From a checkpoint of a small transformer trained on Wikipedia.
Architecture: biases on query, key and value, tied embeddings, attention and MLP in parallel.
Training: 95M tokens, 11650 steps.
Each number is 200 + 20 x the weight over its row's rms, rounded and kept within 0 to 999. Layers, rows and columns count from 0. The size before them is the row's rms in percent of the matrix's.

# down: layer 9 MLP down (transposed), 320x96, rms 0.139, rows 225-235, columns 0-95
# gate: layer 9 MLP gate, 320x96, rms 0.122, rows 226-236, columns 0-95
# up: layer 9 MLP up, 320x96, rms 0.114, rows 226-236, columns 0-95
down225,097,209,233,184,218,202,209,214,221,241,229,201,219,225,201,206,222,187,194,198,194,217,228,208,177,161,167,210,203,201,197,209,186,191,226,164,197,205,252,229,218,186,179,209,178,230,185,210,209,217,172,223,209,160,201,235,185,177,200,195,205,176,195,186,195,204,205,178,217,204,177,147,219,188,203,232,179,178,185,219,191,200,185,190,192,201,183,171,212,208,185,186,166,239,212,195,198
gate226,096,177,187,194,203,198,203,233,192,217,201,215,194,186,208,219,197,182,200,184,182,177,217,204,173,170,185,160,151,183,177,203,200,201,251,206,175,192,182,164,220,212,192,240,185,189,185,186,212,220,199,217,203,231,195,210,204,209,178,184,209,188,161,209,239,236,228,228,184,168,205,190,179,214,188,223,202,211,222,230,201,241,215,212,216,196,199,177,193,188,192,205,192,197,247,186,186
up226,102,182,237,210,167,185,201,189,182,172,216,166,181,191,254,220,156,215,181,172,205,199,205,206,198,206,182,214,213,172,194,211,200,192,194,196,204,210,202,217,175,225,192,204,215,194,219,188,231,198,198,195,213,189,208,246,182,206,219,225,246,196,211,208,200,203,151,237,200,202,181,208,199,176,224,181,163,228,187,195,189,153,217,195,180,187,215,179,213,199,233,211,185,195,195,179,187
down226,100,236,223,184,191,197,185,171,239,208,233,220,181,214,202,231,167,191,208,169,190,179,215,180,243,205,195,184,195,191,203,167,180,186,203,217,192,205,211,211,228,171,186,217,235,192,203,227,174,171,193,220,184,198,161,220,197,208,205,196,214,223,226,216,147,168,192,190,210,207,186,225,219,180,203,182,183,170,194,209,205,190,175,203,237,194,207,224,195,184,202,221,219,219,224,185,187
gate227,093,198,229,214,225,183,186,171,221,197,184,202,230,233,213,187,194,192,192,196,176,197,205,215,179,194,220,157,201,227,214,190,168,200,205,199,218,204,213,249,197,213,203,199,192,186,173,188,200,191,214,221,184,150,184,214,194,166,227,229,240,216,192,196,216,201,162,215,181,169,221,201,214,166,231,210,198,251,196,209,232,203,204,178,159,204,215,190,197,214,202,174,207,206,194,220,205
up227,094,167,176,204,185,177,193,235,178,212,180,185,192,192,201,204,182,215,215,204,232,230,220,164,178,208,181,210,172,214,199,222,217,176,226,156,216,176,195,226,185,215,208,184,240,199,198,213,213,191,176,218,163,242,209,201,239,177,184,173,196,186,203,210,169,226,163,204,213,194,169,209,174,201,187,192,205,178,179,182,184,198,205,184,211,194,221,208,199,225,220,232,194,200,166,216,192
down227,093,188,207,194,229,201,213,191,216,211,204,192,231,208,215,214,167,185,178,239,223,229,224,228,188,172,218,226,212,228,212,222,180,175,215,171,195,208,219,209,183,178,181,209,208,169,226,168,185,219,157,188,186,192,190,197,218,188,181,213,193,207,204,218,190,204,175,164,199,165,197,246,209,183,168,174,187,207,176,195,181,206,206,202,144,210,192,206,210,220,225,225,189,181,201,220,207
gate228,098,199,158,206,219,191,152,220,203,205,199,207,213,183,211,227,194,217,216,201,165,229,151,214,205,202,161,183,218,206,217,182,233,201,225,155,170,190,228,209,186,206,227,208,198,200,190,207,191,203,180,210,184,193,223,219,177,192,201,176,216,215,207,189,175,222,203,230,201,178,216,214,193,199,190,205,177,238,214,215,185,171,190,191,202,216,254,173,191,217,193,218,183,169,200,180,175
up228,103,176,192,233,197,183,198,184,182,171,208,187,227,182,194,210,210,185,186,175,159,216,143,231,170,180,170,204,193,231,184,206,224,210,215,203,217,186,221,212,185,209,229,193,187,221,212,198,226,212,227,218,202,214,186,228,215,176,218,150,212,168,199,210,203,227,209,213,182,203,204,203,177,170,187,184,191,233,215,218,185,188,230,183,189,191,205,206,185,210,226,243,217,208,220,195,179
down228,102,190,161,232,180,232,231,187,229,216,185,190,200,179,198,227,206,192,185,194,179,203,204,233,223,216,204,205,198,231,222,175,168,211,171,234,242,205,192,195,195,187,209,184,171,195,234,223,188,173,205,171,175,221,198,221,238,170,201,228,206,189,180,209,174,201,200,198,177,214,204,209,183,190,209,170,198,223,150,179,163,222,220,202,204,193,206,188,186,213,201,209,206,230,184,195,192
gate229,100,194,207,219,218,159,220,181,161,189,165,221,213,170,210,203,193,208,239,210,197,190,192,176,196,213,206,228,215,216,156,189,200,216,207,181,201,222,168,229,195,201,187,245,190,211,185,166,213,178,184,217,181,207,229,187,177,205,182,190,198,198,182,193,197,226,173,189,219,196,240,204,181,177,219,213,236,206,182,207,205,202,221,175,225,218,219,232,188,176,180,218,246,198,183,191,197
up229,101,209,188,249,209,166,209,188,191,191,208,218,197,169,224,217,178,173,204,195,240,194,211,198,173,223,178,223,169,196,173,222,177,205,203,185,175,195,195,241,205,209,212,209,209,192,204,218,189,165,183,214,179,233,197,186,188,187,184,206,222,162,176,192,205,209,185,206,212,208,227,217,208,201,221,191,194,234,208,163,231,234,204,190,197,193,175,211,176,208,224,226,203,218,189,198,141
down229,098,202,184,192,212,229,227,211,200,203,189,202,201,181,232,204,191,229,196,182,190,211,163,232,214,191,193,174,152,195,190,203,183,183,210,186,169,186,214,167,203,177,233,223,212,227,227,193,215,217,238,221,174,222,236,187,200,189,229,166,186,150,184,174,206,195,215,223,202,181,233,172,189,186,170,195,181,178,172,208,221,190,233,210,190,203,197,216,196,217,219,207,217,200,207,209,217
gate230,111,192,198,189,211,182,214,197,232,203,213,190,211,214,218,206,204,200,198,208,203,210,214,191,190,189,226,192,179,207,218,167,212,198,226,196,224,182,177,199,198,208,190,237,202,194,193,197,206,239,160,168,183,226,192,241,214,204,197,179,193,195,195,166,194,209,180,201,174,187,196,231,177,187,251,211,184,235,185,197,218,170,161,187,195,196,165,219,191,227,221,178,151,154,193,167,202
up230,111,203,208,216,187,203,196,218,196,206,190,183,168,234,227,233,219,197,192,195,222,172,240,194,198,202,223,199,181,175,210,191,203,211,199,189,227,150,171,158,156,225,179,237,190,188,209,170,219,230,212,161,190,202,195,209,219,179,176,206,175,172,204,192,217,186,230,217,197,194,193,203,185,176,215,225,204,187,215,182,199,196,188,212,215,215,161,230,204,182,173,181,197,188,231,188,221
down230,106,195,199,236,205,199,223,187,202,213,159,195,194,229,206,192,178,194,192,140,212,210,177,182,211,216,192,208,201,174,190,203,184,198,205,263,211,198,200,183,202,182,198,207,186,213,206,212,249,208,195,234,190,167,183,188,197,188,178,189,193,188,174,189,189,217,219,230,218,194,174,218,221,198,183,196,224,170,192,189,205,209,243,239,176,191,180,210,214,174,202,176,237,199,225,223,202
gate231,102,223,205,192,189,197,174,188,200,211,254,216,230,195,209,214,179,219,269,243,212,195,215,195,224,219,199,188,207,244,190,174,210,241,177,173,208,176,188,206,191,196,182,233,226,182,176,179,230,199,214,184,217,205,211,193,216,205,177,183,192,209,201,182,183,230,178,207,213,213,188,199,193,188,187,200,209,191,234,191,224,206,203,171,224,194,217,206,177,215,186,183,163,174,215,191,193
up231,099,200,208,186,180,181,202,187,211,199,189,189,191,189,199,199,171,205,171,162,188,186,182,216,137,182,224,193,218,174,234,216,179,187,179,218,216,223,155,195,193,189,204,216,211,198,217,203,209,233,178,219,195,207,203,207,202,207,185,167,196,183,205,204,251,216,192,256,203,221,225,204,176,236,222,202,195,230,194,206,178,203,201,199,227,226,195,198,198,214,163,200,243,211,216,200,214
down231,098,208,193,190,178,215,199,216,177,251,191,192,212,222,205,193,164,204,216,245,216,197,181,212,181,171,178,219,211,181,202,204,229,175,240,164,188,214,187,207,198,197,170,222,220,203,212,203,191,188,195,175,202,209,242,213,182,182,212,172,214,199,194,192,188,182,215,209,190,221,187,194,225,174,214,194,209,176,219,209,259,195,187,171,237,185,231,208,195,226,205,171,170,197,183,173,207
gate232,099,208,219,182,230,215,175,195,193,210,179,237,179,171,199,213,223,131,185,181,208,172,204,200,171,183,204,194,188,193,196,188,215,198,173,173,188,189,227,180,200,173,221,216,212,210,185,194,219,188,229,180,213,203,206,178,202,184,176,224,204,201,212,184,162,260,213,214,203,171,211,202,180,231,233,221,187,228,161,191,195,191,191,208,188,199,183,197,197,206,213,220,162,202,191,196,181
up232,095,215,186,193,186,208,221,193,181,223,228,197,167,163,186,188,196,193,199,212,198,223,172,170,218,246,193,190,177,200,234,186,223,156,201,187,179,206,198,203,189,204,203,190,161,149,214,194,231,193,193,211,215,208,212,210,181,220,212,183,211,220,202,222,209,196,197,191,230,234,180,227,181,218,192,166,204,222,202,251,194,191,179,217,168,218,216,179,201,185,189,165,213,177,220,197,211
down232,096,195,218,160,262,193,209,214,206,189,213,204,220,157,180,198,163,220,191,202,224,162,211,208,203,189,192,183,219,210,200,204,210,186,193,213,193,197,177,215,249,214,194,214,178,190,192,208,201,196,227,208,191,218,175,202,160,192,187,182,179,163,206,186,196,199,187,202,216,195,215,213,202,171,225,220,215,240,180,211,237,208,179,179,210,150,186,183,192,210,216,245,209,205,210,197,185
gate233,100,181,192,238,216,175,231,224,208,187,199,203,182,202,214,196,220,185,185,180,193,166,224,227,222,211,179,193,214,228,183,174,230,247,212,186,204,178,186,192,179,200,208,209,212,211,212,175,197,212,197,207,197,203,196,181,164,224,233,237,216,195,211,207,168,194,184,234,192,210,236,194,158,193,172,168,195,199,190,190,206,208,237,214,148,230,194,195,205,220,202,196,186,197,236,200,186
up233,104,176,197,213,218,179,210,200,190,194,203,198,221,176,232,199,169,155,185,176,216,217,206,194,189,193,210,237,164,206,219,185,194,208,181,169,167,179,214,210,207,239,215,217,193,232,194,177,211,176,218,204,211,200,170,216,207,189,228,253,215,222,194,193,201,185,208,217,215,232,205,215,204,245,207,222,182,218,204,136,222,206,202,199,182,206,225,193,197,227,207,196,212,183,197,176,210
down233,101,206,166,221,209,221,190,186,205,230,187,176,205,194,194,206,186,189,210,235,226,162,190,207,214,212,191,210,216,189,204,183,197,247,146,180,200,208,225,191,196,182,190,205,215,189,194,188,201,202,213,151,213,211,250,206,185,212,178,201,189,226,199,193,218,227,182,218,204,195,214,179,169,177,189,185,180,196,216,215,149,223,219,240,214,205,178,189,223,202,211,208,166,234,180,213,193
gate234,105,172,193,178,188,182,199,223,221,221,219,216,188,198,185,179,192,168,230,240,203,198,205,200,195,212,209,184,199,213,213,159,234,187,225,185,210,188,185,159,200,215,186,223,206,171,201,208,218,149,198,226,158,224,199,191,185,220,211,195,208,185,177,199,221,195,213,191,179,227,185,212,229,189,201,204,217,191,217,200,185,224,205,209,233,174,227,175,141,199,214,203,169,213,187,178,221
up234,109,173,196,208,190,186,189,207,198,167,213,244,211,174,219,219,178,192,183,181,211,180,225,227,178,210,188,220,205,181,213,214,190,206,219,214,174,214,196,199,196,174,222,186,201,189,207,163,204,148,185,188,212,185,180,159,191,225,223,205,210,204,197,244,221,215,181,213,228,199,221,162,198,206,200,230,207,253,196,188,206,164,196,190,220,223,214,194,180,180,201,184,206,226,162,196,221
down234,107,244,202,174,184,216,210,210,186,217,200,188,199,197,175,197,197,193,200,246,208,185,201,237,216,206,196,194,207,196,206,186,186,189,212,215,159,222,197,178,216,235,202,222,198,189,193,173,194,198,191,215,185,207,199,222,206,182,214,198,210,188,205,170,229,192,223,211,161,183,173,174,219,196,187,219,200,179,167,186,267,205,192,181,199,215,207,178,180,206,174,231,143,223,208,210,234
gate235,098,195,199,195,202,207,190,190,195,223,189,227,190,155,204,191,223,192,180,195,236,189,242,217,167,193,208,225,221,227,226,204,237,206,204,202,200,199,164,205,179,171,147,190,211,230,191,243,181,207,183,188,198,228,211,195,202,174,179,223,188,194,233,157,213,187,224,187,172,202,181,204,176,210,173,191,225,180,174,198,224,207,203,211,196,188,160,216,198,217,212,179,202,188,220,186,206
up235,099,205,185,199,217,181,206,242,260,189,178,185,198,169,193,173,208,202,205,190,171,192,200,232,201,180,164,192,194,226,188,177,207,199,211,202,184,215,206,200,205,181,192,185,270,212,209,212,240,215,170,216,180,201,203,156,216,193,167,165,226,200,193,200,216,189,216,167,211,205,188,198,208,205,206,198,211,187,218,193,213,215,227,209,206,170,200,168,215,214,188,191,203,216,178,161,204
down235,097,218,196,216,216,201,166,185,180,217,200,219,234,185,152,192,219,200,197,171,195,185,213,189,205,192,181,235,209,188,172,177,195,201,218,270,171,194,221,198,209,192,195,222,163,214,174,179,193,196,228,194,195,194,190,214,205,148,192,213,185,211,208,228,180,165,182,199,213,235,183,231,215,207,193,171,204,228,210,197,218,205,192,194,205,226,217,180,203,203,204,198,244,196,206,212,174
gate236,095,190,177,217,188,204,182,237,207,213,211,217,215,194,237,178,231,168,198,188,194,210,205,190,182,203,210,219,237,209,158,216,213,202,203,190,201,210,182,206,166,204,225,174,181,181,166,200,167,199,167,186,156,219,236,208,184,206,195,216,200,213,193,210,207,154,153,203,220,163,208,216,207,221,203,174,205,220,173,224,213,191,184,205,228,217,206,190,202,222,193,204,188,234,214,170,214
up236,096,206,176,202,207,215,188,182,200,223,186,185,201,217,189,187,208,189,192,207,223,191,215,224,221,179,184,195,211,207,206,242,199,205,188,177,194,221,235,210,200,228,153,203,216,183,199,155,210,192,217,227,209,218,209,231,233,215,221,237,203,231,217,151,208,214,205,186,175,224,168,188,194,180,216,219,177,210,184,163,195,229,164,183,190,183,219,173,177,237,218,185,188,190,196,209,188